python train.py --n_layer=13 --d_model=256 --n_head=8 --n_kv_head=1 --head_dim=32 --d_mlp=832 --vocab_size=3030 --activation="swiglu" --norm="rmsnorm" --norm_place="pre" --norm_eps=1e-05 --positions="learned" --qk_norm=true --attn_scale=0.265 --bias="qkv" --tie_embeddings=true --parallel_block=false --init="orth" --init_std_qkv=0.0217 --init_std_o=0.0217 --init_std_up=0.0217 --init_std_down=0.0 --optimizer="soap_variant" --lr=0.00622 --beta1=0.95 --beta2=0.95 --weight_decay=0.094 --lr_head=0.00962 --warmup_steps=56 --schedule="wsd" --decay_fraction=0.794 --decay_shape="sqrt" --final_lr_fraction=0.0 --batch_tokens=262144 --seq_len=512 --doc_mask=true --train_tokens=687800000 --steps=2624 --dataset="wikipedia_en"
Each number is 500 + 40 x the weight over its row's rms, rounded and kept within 0 to 999. Layers, rows and columns count from 0. Numbers have three digits each. The size before them is the row's rms in percent of the matrix's.

# gate: layer 9 MLP gate, 832x256, rms 0.101, rows 308-342, columns 0-127
# up: layer 9 MLP up, 832x256, rms 0.101, rows 308-342, columns 0-127
# down: layer 9 MLP down (transposed), 832x256, rms 0.0975, rows 308-342, columns 0-127
gate308 107:520532410493493582524470497532460465501511518462491455491509499435486553530553512483453476477546479559522529544483444470597470428556546460494528435542495500531544557486406483553456499531463524490514476560510463473491511486441561519433419480445415557537524558497398465479511487503544548630451498560457461492550491453537492474476499491530516501437525534606521509412483562513463541508506
up308 101:438532496485404527534404534423501501501549511481503507486517527503512491498551540546532508490491524509498554527445474483474473466498470449503490560501452519518530523451507515564464534453405399569575532488512545469400490531577503552506451409489499511467488555484467502463480506480540531449545514462494521442487515481595605539477433490536482560468502527542453463589565546486492495552514
down308 098:480407515554540486463462513510504544545475454511477471508474522462515562499518477476532466470510362576501499453563529506478455452524526471488470548483513519506495519514491493520534477426482456424454497503460508500474526462541452466441403512471431484515494565505471507506537568529521457498517515490557482528461480491511528600462526470566536468560524482511531486481447534533475443411448
gate309 101:499522509478528428498452482579475472452508468477495489449473499458513477598559480537510521549553595492408509473550489498480479420544561468470528458509561529500564559491532514423503468532503457476485520478488544540485512501489496550473486522573462520490505526481511556548463518516473435496507559491534494480512514528543487527504498493444500574426508465456540522466472462458488435487490
up309 105:532481512524519488449545491486533537475503506479539513484467447489472499541471473557437513527546440505468476512427557529485536421439518479502468560528541478515424470502517485487536536520418585525509492499470498512484531539534450539509489473471521484579498479506487477442522457512438458535554436498564455478505425469465534539487495523520473486479527510502510439525507530499509517490501
down309 102:524446507497523553480575514517567488551476546509591512519445532549559543504486520544449541466446492542449538504475500447443462541527555515500451515548466515438468467581542486492454459482552506589535503503492485501518532523476553546540453483519529446523470484507570476463541574498538564441478498477512496476486502457576454409452444488470523513580505512501580513518532493543491535467477
gate310 098:451492458511415474495559520501546452587486467536543508481512499503511474553516505527482521461509456476553465486459515561492510405529463469550536528443493502497517453471476514496452511543555504486504541515474475503474545522426480582411446518359511492539510478517500532537456506432533543453516457577518516546461488471502467461561466478453499536493517472496503489519522508504528534545446
up310 107:473548575512492504529523445542483455586495474512500535446508533525502423540458503474510537448435558515471439507483488565494505526477518463481484463528558503606537537503504515488483535428461548492553461518468488458499527513417500518503474485410504490547487453517562513538462534503533462429462456437504578536551526488486501469497493472548534498558540561566503447477562532551535584523517
down310 105:503577451466481440536482532505532567509489469486535476547449490512477472476451497532489508502442495499520452523456569554469401618488507543505485497526394524524530438440484530468445501492542539479545558428513529497528565449550465495534518553498575462493443545483523514508606522515494500482491523489475491488582480439447500488449551508475486524548489479518591489514524493524520559522415
gate311 097:542537507498520516478526475595580375543527401500485491527470543464355509526461499401549543475552578535477572566506526534483469517451517545471474482475518511547533452499510422514508553521543539479513470511480500417510525510500492483514511479564518492608464508470561491582486433474513564495475533465535482559420476535504509501501532517428518421533541474521534450553468538489507531464535
up311 097:513501555521489514533506500511460552479495560526551502512498479548511520476507519521515513538469488409496534494454518492551503445450542535472529435523453519552571485463469488505507548530456506479550595459442506470526451528475512404545549508527546453417562420435485505566398517484493428553491458518473542388501497529470536528521524509451541470508546569473471467570491544544457499538581
down311 098:528441538462457487492524499441495500487461547474478456508501578476531482500447434451540487425508441532529484492471501525499516531501532452475454395476509582510458499554531487500567536498453480510533451503478464538419474539550508481423526521450479506436512522518523530465494440548643494552448545488434465445502511478487436568474528541557536499415512515452458487508457477481446533520457
gate312 101:539578475418464548480524453618493524419459494490494477489482530559532530509531455550493479535495510457551541511471495512483490478435494550470570545455550514427536473500390490412521517552508490540492553525437516549460438455551458428520464541545505531478490604555457468474492428517491511480491475528493531545441543502487505439493474397583488512493531569505565428489440521515530464512544
up312 105:511458582578451404599519516485543443507553547456512465453440509544479581539522525514522487471507547466418435514456559458494483573550424489455441503525488544533514511452543542532474486473543472464592479519544514502488439486479518478428488477512517475493461474523511423538443555479481527429484487500512453472506430501470508534490453461517539465509451437469491488469550514449449499431515
down312 092:457550502609486476610553534453458484531528491556526496485489539505463482551478466536444501500478478435493458571515520522522518551526463539474480485437475531493453503457530456506520545487542533486570551415529515519439490498488536506518548482484476470500482518398591501531432482517614464486515549516510496546544503469543460568531453474502519555524459377528498476540541508563510504508516
gate313 106:509560549512491545522504455494511463511562441481472486491438440560456459513504504524472448470472473542489506521527489566528582521508498553465540582528522481504466550537448461409512562516537486519521520509528538552536567541542493464457547481456495500535483448530463454505491462459502494537487587495484473452485493488459491409573450564516536511471550553463417449497544455513467505478462
up313 102:481468483542474460497457594457456486502407501569496448484518509482467491502550554563529447468525546474500531531471429539480511468497559578576529470427493514538527554581551527535483517524385542499536540516455460454494578571480538507470530517434505502542498556466535489478520474539534496519516471540528471516497491517468445452440471488460412554550518538524521529462543467520476485504548
down313 100:477434422605397513537510478529425483505505496431534513533495482466512493493420489525490392504459530567432561524526520499424584491482567461519467530532553516489562541507476497413493539557511481585495481492476499499485550480482499547473500524441465493571503502426514463476519576495505508508453535501523425519472452502521534536509496517426476530517494488452499463486554528549489520540498
gate314 094:484498477447460509543572425466490522462475460462531501467527484504507485541529524489452493516578477467499500477448529494464500450459501402455509451483463491471529532521543472459544511548480504513507513492484577426559495591538510489517433481503534524462512534458469513454539480460518523497424486423535571574530528518488450489513467542490449500470499600532442436535440500505469510535563
up314 099:531464533415484480512547510444499543501510420532470480490524523526573587508436521483484478542477562496539494566493483459523490569579456523491576602490527501471531469466511522545558454495482542567502462515536612495462463477568529476479493513554516531498482515472439528515478525494539532435524555577478522580469515550506497508592496518474579530496523516507545549519550507495480508523531
down314 098:426574504464523418444486440534526502518462457480541572514542465467448470573449483549506526496530510461518515542452488518480515455496461470481578524476520482444516466462496507489466552599499490595521515515451455501502501455491497581474481441521487572511446605454532497472518500479305494512561442467552520440421564546471537381496492519553467585467506564477492452451445569515524496477506
gate315 093:476509510505450607564524530476526545521559491528539514547543467492516510478542472495495507495570547526485464429550502470526492471530550466471458531521530479540498471520478498523531483563445529464578529473583554486566595588471433560522491533517508502542546496525586486511463457448509492498436424524538562519439449459492521556507419535502482458467435420458486444550494470514491523488510
up315 098:453520495446509464473419514453476461484543543507470466492464470523460466457434474543523495518474493522508551479460435547626482486558495433456473514518465472526477545552503480557424518504555567571634524530495523516461500492562512515574522470444525460542445506468562452516442488549474475533504488508484474462461453549424544543500554529457593502470523448573428444514441454499453508513513
down315 098:545533465513462523529453466509567532520396460442442424523503507533481501485494554482546577485509491506560448490539531474553528433510503491569491483439538484461560513498511529514471459559497590451535465548491491532518509551466461522603489510479481554520524536444583424435415521469478622445413465457506488548491551484464465559467522502506504519576591493493445503495551441484522468518508
gate316 099:493434533472534445480516456527515392485455568474424472510492437505448581480543469497436530505545462541400479504624539506491473436492433495541472556532508487510514475518527491551529473468489532569582497471462546525438450479508525443527511478531496418612509501512457432525531527532516514515516466521471486457506543522584470503554558484524475505472507513425550590485488556504557470474501
up316 102:526513504583485532514478478434576528493493515481458420474500553470481451485456511472475465523468504477452488506507509572520505556525545463472530530561462474448490478466531461534541530568527519471509549451416505441476522461520445462506530485474544467443509425534508544510504418460490472509494516471504522476499532549562494474446505508434581507545497435531433535516406539455385549487549
down316 102:509476476528436471467538490491461547465567518496453509485553545515489438583470489518483470426493495508531504513524431479462516554509518525443551495437445482471484559511514543500454484467463484446482484485504491481508562499507566522467498486480577463546469477537506570531548497503437506483487456514472556544485536506530508407522472557478506491523533488558478563527452503556515478518529
gate317 102:522527522486444512512476549557490460513584516480642506476491514435473556476516575599495547508498513437527581496516482553436504545534510519521558545490574467486476482536550543473484548434487511474553530484524518584530408444451534458477472540490492544499506465515526481480525509462483510546484523528530495493437439597458534516440546541521546484537485411431470556469457468544514540531462
up317 107:548464532484570494491496469481536468506462448443533507527516457509486504491489537499496483565460470455469460498521417523496544524510456473377522486550543427465548491408535514467465535484483526458474430467530613545466425535518473450498505415530481493518445574472489464551485526498579536491510508516499459467455519407510536490566525508511527540542486469517516514570477528471452474526488
down317 102:537494459469499528531529463497440554467510402526469528550436524479496558524505437514522490449513469552385455501515447542457504503498542535549485465513545481527467552450499498393474479608457539593461453474515434469472499504445540499483447425465461437489481478502452441556442471497515511460488508519454486497471513482469554457530519487470459464526479445458515451527497395516488553445579
gate318 104:502533612444473521533524528482526523510409559555515529537545440448531505452496510477470511448565435497489587514475479463573572508458494513392468501472475552470478443488501533500490565451519481482498485503498453544457476434499439504480511434475517607501497506483486488497528482494510515499485477559521493432493466519495490495442487489510487518465551508544512518499484457472519528525454
up318 101:532582488493418482516539464573483545489470515462471477525587467536423461505560455494533453462532456487478489576443562480467466444511534413497502450512511485462511499537504594511513515455470489453472485480462521485436427519486467478416540513501502504598518467539447417453442475533470473492551395453470519491483421501477522449501524505526478488511456492516551507519559552518465494443545
down318 101:448493453489480498449554526532498516513462495499420548558574481444535464490489469492469448493459548516482467495419427458482527505520428513424529521528503479557497438506456524459471548506521466496525512522517461503536503519419488470530508475515502501484523405585470501505475455465531532579556505452478422439483533600482529477492465567583500491553484516477492484533548529534483461534428
gate319 102:468463511523509520526473606457520518541542453512469454433494508518557512498460444453449491492515492460502518531550487567476524476513478505477513577413508417514436514475474598527493424448537533450493488451442537441458453463511506495524473535505566476521529440477521505571538528526508559602515474582549525533478544495456449486488538490485514469484512481455464538473503480512497514532514
up319 099:470527507463545505452511467513508451529489478521463497502485523539495508548551431520442507523517506513445484532514529504499491486545533503612515431511524464476537487536508457505583444521457444493533482511525516488499554545543483504646442550450431593504464519447508488410498488570558524520527462436508419436491454493575548483434578525500457447490503518453493466585469497487511493506536
down319 107:514520509468477474409516495452554484473566489482553518531529498499543555502479501442498449536555551479446537434547584468446462452523481494455453503521504477497570507460497464535508497530489533487481466418532522498473533502495432423532419575514477506470513498496424492526499521501511476463588486567486513537521483543509551579389473534468531558499529491447433451570499523584477549498512
gate320 098:535487577460508546499497580510425504471442419451551467479471470499567539506510507509451479526561557426496480557519480428517478454495525550481515433461518463462497517561525518420517520419533519506419542425523464487451521457534470441470522451486471569593471492600495541509509561470502538454501501386538456526493562451451434454564519516555471479435510504499497535484467506434575545526459
up320 100:480488444433514555503489505471466554425493460509510557538496403487451498496578518488484506514527533455437459486546544530508453482529513517471533543600447473445557529574419500563483487507530504467516511523513504536502549512485493512500457505538563378443517440467474545544449475476479503601550454534499523509447511509442463527544498441409437542576461498500520535463515539529463443555528
down320 101:543495484447536507543454562492495548478500475510523538557449517485485537490545511512570511588502525514487507513478576469487451483506522523535554548532467533507451498498430544495477557441554562584451557544473500496459500574490429464476455446407517465620400467464483564498482487442560542473465454526494447461497504510553499602507514500503504467490500456508500430521444528488559495513531
gate321 096:463355523446566452506435515551451505526476508454488538508490493560437493464566486460523502529527470468503517486513529503456526538546510492503530519514511553523543455554427436455503488510431485549529461467499537462558575450513504449507466524518504486496463439506544502463445506553491470471555466551563435489507485505476488547463456527558473559418499524409459571484481510414589482517527
up321 103:438514507531560479538545425530517450506598521463418407485501500455465453546485495529523510440454535515548523537528459509518493491548561503413540516527543519497543447514514501520520546461538538486516539472544547552533473473499553484488447403531553552583481479477487449463473467530473525499472516518483569435556463471451485586438537458457472545481455546504479471473585476530512425511480
down321 103:510508496503518446558431552462474474493470492494524508502437533529438527527453501495444473510405482501453550507532450531478458477493501527530451466535489593508435485499505458511498594513404510491469492457518488468475518455456446463510514490444588471463471538454496426455535499458408421493481501531547489469460522437505489559489497397496532516466536474449394497557545491498458520439497
gate322 102:510539500487550539593599513484473515526556447431504472449485492445448491553538475447488523469505502504492522459504456498474472539472530593547490443552518567535459530471495491515569431548526569575439468514556494542475462483542494523501475518467488523551551480421502432426507492509442446543421510578506459537570475523528526429465505468503506471458525541469566484452506473559474455449545
up322 101:490577530476515532460514596498476566497490411497516467527446580503449450470490499440488544503519501480537482468529476416456562499436548500515474485489459512577416514504479497454522567501544506552442515536564544560533567484488456471390477480503506463526504500446468526545466476452462483459472512483499536526544543481560472460494519537497467552495464550507452562507428542494458464470494
down322 088:457458485534494521486465490509458448475540479548514472538482575458569492458502533537478473494525447508474489536458491542547522444536509476537516432526499433476544416536458456482526523509458518514512506486482496518525485527443527507490521543447532573463517464479549486490521477505267441542496456516466440528400535517503474487485482506494492515533444505486553550496468477486535478566485
gate323 097:535517503475490546489538450476463539490433515488593487447543472481457497561506490569484478559551501488536539476544579511446544491480513489437556528553485507490525411552613393458519480509449502449556523472594604477533485517461420534488469448459435478517532504478459495551472487433532467513563460473506509464527503521539551495516577477487535508510522482524471528486449500470432513487458
up323 103:561454534452442516426465491502477450526520483611463501520403507592557447516528509521378489511545574548477520449502452532558512493467512461556452480450478584494537491571492496522488439550514524456562445491449582454427536514469501505538482462437477524524497524539513511488460520513502546525530534476439513508523553560548524518538470554535510556553543498446494456560461469510537511451508
down323 107:553565521545499550451463361484513465535477612460527400453485439519558535478485508527552517514453518491511512526513455512554510507550510478509579518489552524465460510490508489457557489534497468449498560444514532533481518566474482580513526473505534508532500460485467472487494525511371440532540523473528559448481511518545470600495486560518533541466524508455527502527545471507471523462473
gate324 094:442518543493525533555523493490507449465414574531433523459477476616506468490532433527452557501454500506508497549466508489497522508549391535545549529487586483467511509477455480554552513512520468533550482496450488511519545468537536585444555503481500572526615498513534483430485497498476443423542579526499529545478557478515473489471498489497499495530513549591557506552431489473545474519525
up324 096:516538526573538484475511541518536420477469555484492504516454559421508475490544507601473514468530541516566519532513536476421504486506530577455518513437490490589516559503439528452572504523476461485495503428485515541582467525492440476503560475512426544461443441503434476453510515531518510514450488507522445531579541499473466542496506458454605495431446482572481501436457500461531462497460
down324 091:536475511482526480469524466576537539484555555495491436456455506530506473517435472489489559503556548530586612530477507538511519498460488518507519469502554539511495431535499536506469472519437507524423521512531506505505561465532536507550480496513489535541496520540546509548510527495429526553572579488421580436480532445512507556504549555518496521478527486519513625467507409514545475567488
gate325 095:428552497524415516483490521456513556531476548480475463494524482455519525528455461543539511484473490561508480537537530469509459530512513505458547471488486543468477480510436502451457544558455500519436438477437500445502465537467476575420460543528535467461552508530519506534481419494500514477490560526550529503491503470469477483477528496513491475492465472500564385442540497441418508480470
up325 098:462526590510548489550468462454456507507495535515492594509424492446488515526541530527443444496476554525453529387577497599482499442446538516455514488533568534489500524478418511476504468489522512506533492463518424475520553470537495505547461427492495474444463550533597534513562519450513415560477453501439505563551503540531475457472458557489446486542501496501528496521517499541546513491522
down325 099:523443511533512502446509518441576476595478488425465493509474528555525501485541507471474509513499448514491542497508490492490472491532550469516508470499474439429492458467500513472551532450493483504543420483537489507454476567554507494466476486521462484539459462559494430494485527498561400477532492520504477479477566387520512483470491508502440510439522506540510513491520443389463500571487
gate326 096:459536466451447464549575469574483462507554511527508466474450538450523493498480579554550527553509469459503524497505457575507457473487493476503541427442487437484487427493520517515528512581508483467497470489526478455455488563508530554457477511588476503491466517497493508530510487514518535524503465546451412471485512432527486526462447509508483459400473397503512558517474524500589553477455
up326 095:442518531588502460483482552474540461491422471588525512581464484540534479449509476476480442494534507498593502530444495521495519492509501597501516552517484459507488495509506471466558490492509459473502488560506500472494575512480439486487509494472530514481533520564493566426408503500477516523503538489489494589472548508508524450456513519538495487571500445488556495528493529519546496484556
down326 094:518524463503505457495480503445460546564452509534432545572495543545613442461487445423429472431494461538442554484505480495553485553449589452433489452560510464575473485490569553480476529469500514455507480522447398523555521495453507513548471507484496567523522538451450520509484546495495573466491504498444524536543488546483544432531514509501514432526529560544538488509540493487493412506494
gate327 098:520520492465436537507531508532420435499420526546496502457557548546458519547546458523484463569554464521548525518514509490543504408565491402540489548428517533501493531531473544515477537480500489524526424565447523536493453477496429536505513449478530493545447541472429420429442488480476531453474472527519561502494530502471493473482433497577524445446515508492445497544453527467489481475472
up327 102:447507449476511524481469557460583470448436485504477437462620521518448500585551527492511559487487542530446526509441514530485488476481509493534537532551445535582498520491526542489520542505567439439513464491482468476508578482515464466490482535529454486541456510473512509506446507472518546543471511501529540456490566478444562492533511505464445552506451556554493588549536490473514480456489
down327 104:408536537499556461448463516503495471530516549427428500521485483520512510530476424425569464563528551458498527474464515499433498485479501537569493520432457575509502516466520464506530474493513462475498462461472551499420526463544478566498513433487493495513492490526560473501486482425377519479456498465470454485544556527557472535534510479468490564467559541490505425523497512416518553534497
gate328 100:577517535490489514538526454582539579560521472506521511539513523544438451490524529444435477466516471533501546473468579480446484534481454565507491481472523457554574405545475511562470567482442537489512512488511549514520534466502526521439460500469487554449528559473499435500498503491605500458518487508501496517424544482438431525535492529576529521545513503462529462493544519571505505477572
up328 104:483447470512452492451500490500459485468481513522525423522515504475517545563541511538517524438510461518462485494506534533513519467442492474524504471498608531508536525574500459425538465503558559579574492507502504467548471534446468485497529467495494432486403480473546473417489554542493493471524495507463381494415465438530537488577528482555527474511547519556475509539498492480496528524502
down328 106:566459487444481503478568530440551419494560495506543478534527422516549447564489479587504586533491505549478542564520537557537489539528532525557501502513516516425434495509543562453536461560486500526472526491486468535481448523523442491482533552510559551519428487541453555511559496433436568564470480554505461474502478485521485600495502521434478508476515489511490491473460471468513507514479
gate329 098:443407560548466446421484519488450462467519543433477455485469464530518496515504525472595494491539496519472476540495515499496483467534471470545526535499596471506512570550533532534532457562451552504478469495496537501490512374462524518506473605553516432495502477499431461513504486522484560471487481469498431447448515455475536538465517455508497545511456529590460530501541483515524472501506
up329 098:480519497528473589494432482479509513505516492509568561503440501484524428490509575496516471508537490521480500526408492469530513487569505469488486506478508504500505556482492480571479480392443501543484494480467386537504524492572432587540421449470538472459445546534511524529534453530504470567473487522461550527512500497457547419464530455472460457481563406543529513471470470488455535482527
down329 101:537425451514474503533470444536483468570464541497480441546537513513464533452415568556472540525547460510520456496461470471511485535530430539433468470533484461496458594592356518402476564489516416437487490488518483488485523465512505456514519479496421553486477505470557426468548460529497475513524504440434499499424522508493526498472464527521444525470461528528441434518543458543541596513544
gate330 103:532494475556520588546498501449412527506519463521526555519509495489528595522579444495465508452468419463476504525465471519502549469530472500499520557549517476494512462551471451504450440481534433551528448449485434446450524488574480492516440516462491517437487448518566537520485420489579454530527508504519493485529536460479493490495552461449539431528483490435540435540455478461458482542507
up330 098:490486448553496516485478481470467501510520507463435528513530490464574502496556508544470421528457494523532513504488387482533490468477523505496600498509519578492548476444507492488439425536505456500553546534570468537560439537526485541577498484583462497519562521501481499525538558502553539537470513452469439543551540496518539491528448491544503589529471507498543610431503521454441489382528
down330 096:459500502511487498508513446546556501455555526500514533470548495487543485517514442543513500506558500513532498517492462494616513436484519580552484484511489597477499534572557476488407503446480534492504531493507499602498429537436492540517530449509520480521487513543424472457550495538552537503546514519492564482492470556582526469507488441429510562544453477462485497453504594495487463543503
gate331 103:439550581485578560460509511555551517514533505547505463468468425542545463564471481467534518428500431446478536418481425470458463501479536610476515496500423497502518475512542574487522479454492516489499503495540523483523517544527437567477435512510468462490459476398445485490445551526491586514506522470505511479494464510479485539566500596538546579477595512453513464520501499480496414482534
up331 098:485526499483511558538453497460493402524520532481447526491543498482477546459518586481571518505568445495517410530537455495531445483473470573446534520600512497456617514488490488570506440481524482500530449544479457510512460508509526542559534502508474442533595536510557491495490516536463533474526531471443484539582552551578488486503499489524551513500517442462470610544487437500539541537553
down331 099:492462505468439481452534456465515549455434444477537546481501500448478420584459510507499519529519530454497490515560470584538469458480485493505467479504532446475493551418514502480492520479529570437461477489529494522532561518507531540486533521477499486474540508604519424510488466556446481522480480546533479488464457484517517533416496484558536446509423553513511547530564486453543529483539
gate332 103:485520495549522432538513527574517400570485555442550489530404473499536483491497493475521462533616486464439485553438465506591470516531501459515544403497442524522499500499472524457492496452442538476483512476497501599512473485542453482557466491435448432508491465542543513523512482484620510450495495495412456510514500570515541449481440519417518459487516492524492465497548518526478492441500
up332 103:489501475522512520472549531490508542532486501519480449548511477427484513483506423484535496553470513511537582471561479501461520494534437498448477499469515418476500468425499494539507520447565542437489530546492503522480483455484569551575578512487570526442494460506431463494562441484502526479501435449495530465477519570557454538503549526471481531506500509524478543501534474587475558623484
down332 098:524499507478467471475507557536521441549481461512579437456544526562508494518519478491426499500466552486559566440559463450497578463473526496478473537561513491517494501478526511434445562478586501480469540545468485594510546526570510506442494496535486506479556524423547452463581430521399508537444568518461495523527507536494507485489517533568522568467502514542465479454498462479505482567469
gate333 092:481560521546452465480467485400482453432475409482507520512478493508512482522447473507475530523508490526549459564446603546467533494497426512543510475496458533543470450491449461541471596512565532545492459521503500517480448463597456505477464530513466447543514501526510511499435460578479537521590554506508502503573513519441485424427473476515439434552466533474513429547483445519470403484514
up333 094:515430587461501539445470491408519547393471501530439483527427438479445527619471515403544525478517485481560537471504475479462515446522506474509545419538519520461518532551550441513474446487497510492455439526460464488486477478471485557473511503534472510519455534539496551497503457482512489527533517545557483462487522547493473537470477527442484405471546465496459541472494520499460485552475
down333 099:499515510446491499489491488504548497574472483456541484458475430479447561543456533509471431527479447532503493437487512555460456483506483553439470486552545530535529438423450518468449531448536527480508459429545471485432548513521511526470570480455469474512505527469490486420502495435527538500537537525509437558477560528486495414468478453453481505404501526552526524513532499440554422526508
gate334 098:474468498520484498529414498579472505545540531558516441507478518529557481501396462501513561523499480414568443524479527524452525508489494533531574450522419514495542496495505522578475487500524499468506502479432519476530518554520552500585506559498544461518529587524436562446451486522559501510534493518487567452514525506427525527500466537500508611546470454519494433447512468558445497521497
up334 097:486460493439556499486456537424508439553494518565569461481480508508520506501423511516469571501502503497544531530520504482497501450513441413479501498504480442420476544432513475425529438515537475446535486514520491544505510572465507532518561470488517480528530438576495527468537506536460522500503464494477494475518568534513573462495499476468525466550496508449462581493524574389523543492465
down334 097:483463491498497445479465524507486544479500543502545492439514538440477487446522481494482501487503403525508512541470431573583518509491509475503479404483525567539468517473537502464450479437524525441462565497505454507591558526453525459528542507496549542520561541562482502530550463452490471434549470485513491533440480462530514384465514491415541473552494505457506515461519522493443556463507
gate335 103:481488482472503472519528440488507449478448487428538476476463503457512452501529494443483463525558530489478532532360503531459534520503507524445402491492490531455454529470508528518513507518542500477531461439548495515420502521605489526526401529536559500538541543551546467485485459461506541458397459510484518515506501513419509503562507465438445528546500441480504484515480513486501479533574
up335 104:519550453528497470500517500574508448560456474517447489443556475469448522503456454510576548575453578477479507495543464512522476499606492470537455479440471523489513457442482480543477542490522512538467412547444570460509543561456503466508514473494534582498557473542472533497547511465509517522462521518549488477574424527591508479517537476482575558480460553461454472502525535546469533476487
down335 106:549556537484507537507484469512563500566483541492435599523554541528457445537538453548552537502502475533535462450519499445558520544490501554554558544520478462437552467475486499475503508452547461508484483498502490461512567551552531498479474504471450525525466486513492504534452447458453437538508575435466469476525558439575518361502448470520453552547505494555599513413547483448571472562502
gate336 098:526486475549526474541564508513484527489535428494616550511459539559476455577496497466430531469547444520407516504509503488508440466472491505455429534456440515547457476570465424452484486481493515509565477527492533519545379546525517545458432465497531440518516472562530540508456486479540407499422484456510526511584463458501519451509558501451526474543461498486488500527525481529487519462475
up336 110:496508500446413446491534569500459520436531521471512498503457496576510536503520527445511505411540530539433553454487540454488472527497458494487487435564494484463512524478505433464550510474489486489490446570530465435419490478546498443550396508551483498439408570476470473468513507587535518513484500522467451558545527547440443482444508529484497490491475513461553529495496507527420519580524
down336 102:546462489473460520475537549451476461498513474497517557513400495521519551491566506473444504467519528498444527453557483494517436512466486543490525487572511439425395495451480461504478479434468474555463445556450573498545506508513478551540369496531450516457504531559527517560465529513531497497443519562420515479557485576462515431499531512483443459504477503459513536510431496513434504577429
gate337 097:411423530480542559478521461529485494523481495583477478498484487493500546511429521510456525495498476593464516485541595533498520474474473496510390479565522495502416380475488508509450510459553500423499507556457502594491525517527507464431475477480502501500445536589506439497448524445526460462526547561443541474481520492483422454507481532482403464486528455548508481498527509459468525497450
up337 101:524474507467566509466550530464469471559505538431577515535467547514461523530473465434482571509517560445464484513502419499509530455500506554459515525534534531504548535527478416476552531472478497498475523537472592508448495493553556478544509479495501485527471551458508475475475541462495497484423518516498566592460443468456495564516510507541641452473538523484421449494515553453497439487489
down337 094:469554444474495511531519520486491450472467585494417483512467496502506520608524482521548477535528522471503501491532464566484485485464477487561446448535469496534506493516476501480483514450541453450486482459506424460466463518522530473508517541491447505600580499501474542576458475462585469493495538466503496452539505512536461427465521518493479506491459465513505527514499523487470487497510
gate338 103:481463454406471512530566568393517514467531423548549498514509539523532453475530421556491556530484444478450492468517451537474505425490499453521496507459509525526552463585508534508482515492531526513392504561525479486392497564475468489548483564517532481479520464520519566508519453495487547549593478500532561476504500511475514533516488541448524459527507505489519454489515488556570486514483
up338 105:502406470486513507493491537482542460499490498431561492477543443456515466542512454468496554508551443536480490559424405517502534476509565473421489561481579458448538527521548548473520522529444552440482540483500453487504529483474485509499545505480480431497532484502499429482474487473506478569477514435429456446570539488517498507495568532413523485432518541612457522430485497512547500527497
down338 105:498437413561527586568458390533557516449483476554441515541490546470426505564529534540472470465471509488482551521561455462450507534523468464521508487520470475438502519451540518459542554475578536537524487487511422448523533566505577531488487451545499518448556546519511474488506508528402497550489519493540481556496598483522473456492575528532501537503503441478508507551446504457450474515557
gate339 090:429529546440424524482537463526547487494489425456551536588521518534551458576489492494578561474418486538487492492459517510493481477521497454466506459483523493490557505524474463482450538508463487497445539438560479470521538444436545557497504469586424514486478453494575490505569410462540394500478600501521423476526472530531497571483453571489563500509517536464480500505496503520528447532495
up339 095:512470525464473490484475493493472464460558524477498535569488555514470474517566566536515556538472565438534502532534533512452506476483473510505524515497512523521532451499502471490457586525483456508460548536479505442464573471531498460469526451450465476535524556455515479526561542492482517533489535497479482481499516548475529475478539449495479528524473515459414490585531436410566566493590
down339 094:499478530490486389536498509459547538464509497442488487536501499499571499488541487513442513491520495451499458525457442504515517470459464486487541499523492501518587502458461521442536390471448514437401565452530550481513475525461531589539572550450573529530451491495526488453520518483578523481570460524392507563532502492504476607475543475509512519486553446498460500513497565521513524504483
gate340 100:546483558541441508464553550502478438523445541512554489491457480443457458526518539508555447589498460544469474545500473468498455499528483435484506497473473438582528544448471552466490409518553512424554509489482411543491518511496562551465466451488442438453532494540524533495514480537543530446434535478518462512514573529556445450446426488529433489480485514517460480487475527488498473478564
up340 095:548449513510470475542491424552554549564419568590482487506489494489528505498488439556582457506589496464543490504443529483461491533506483550498443493503551482499542567493486531484499510510510566482518448535495471512534467595479529548522455544499462517461459503519431508506529461532476522512476486513528435509442505503536497407502534537545496459488512512527513475495508516591474554576519
down340 099:470522497527474467496586461521513571447533474506566523485513496502511515482404526482490472460590440534544499486474515531483484513491478450520477564515480526399535456445512513494455492581558448443509463547482427430489538482543491387520527553511463513508537506496473466469548463488420509505531535479574482471495463511492505536470559476552452545491501525509457476481485564501506437443458
gate341 098:559503451531447432512552529552473511531514440435487489554451468508520559490556482476539505490536466501533506517545516511542478483470481539529483446494523479465454527497540528442487530500490488483465513475459452495475504590523469463548400466498499470499399567519492530485534488418518523450508563458527510520543512475543488458450555543538563460411474537549536451471472464489492536479516
up341 099:477480517468518508545497541526490490538500484538458478515487407528494452471501490537489496411448494458491536441505539535446504427532489535427502614475552455501557489415522562434499574511541483491525545523516448528521457494501508553506408504493537475558517589482525542460499552491528535488499483504428463512451543514427487542442536479541482473536548568557409502539515453476529479518580
down341 098:482408510462461472529549530505488530526486506501492476530487500513517517513543459497526551561485444443482468498498553505456481420546531498533498463536504479481509486488447520572527488565506502527520511491494526496463481509463551505484483520508498436474502527493492465485452488485382512508507511551505520511478517368567456552441516521416462482492471564501468495486415548569561485457503
gate342 098:433467489547494506464498541481432516505475507516493494436542575469548518481431477502492547493484523544555498492438499467466499440466458554493481497485513475535486583529453549502398447512480438541628509484472465522639453492555517542491563484470477540529546499503417558502547530514586532448460476511521494525476465515462534457536512560549427486515479558474437473448486542508526459454562
up342 100:468507481483543493460500466504514483535485444507531462591552523500499491487547546481497565458517574490504475507494455409513522495487526572486518509553534578519488585482549519487518512459494446560539542549539446395552415463510519462454534510531543467444521519571525491491437454562509515511492517527532513454515466502511527545487427451503466482517505508423556569503453571456474493499481
down342 104:522511486493488432516529515488460523470497532466519527422489521448475463486525480545503539492495558481433449552484482529548464535440517439455524575496450504505523509419507497476546502511578496561580525499479468512502504465506483508545521515522519467557528516483441542486496499515407560478515455397542453451533541508539498389508473495495483561521440529420568489511526509528517524479454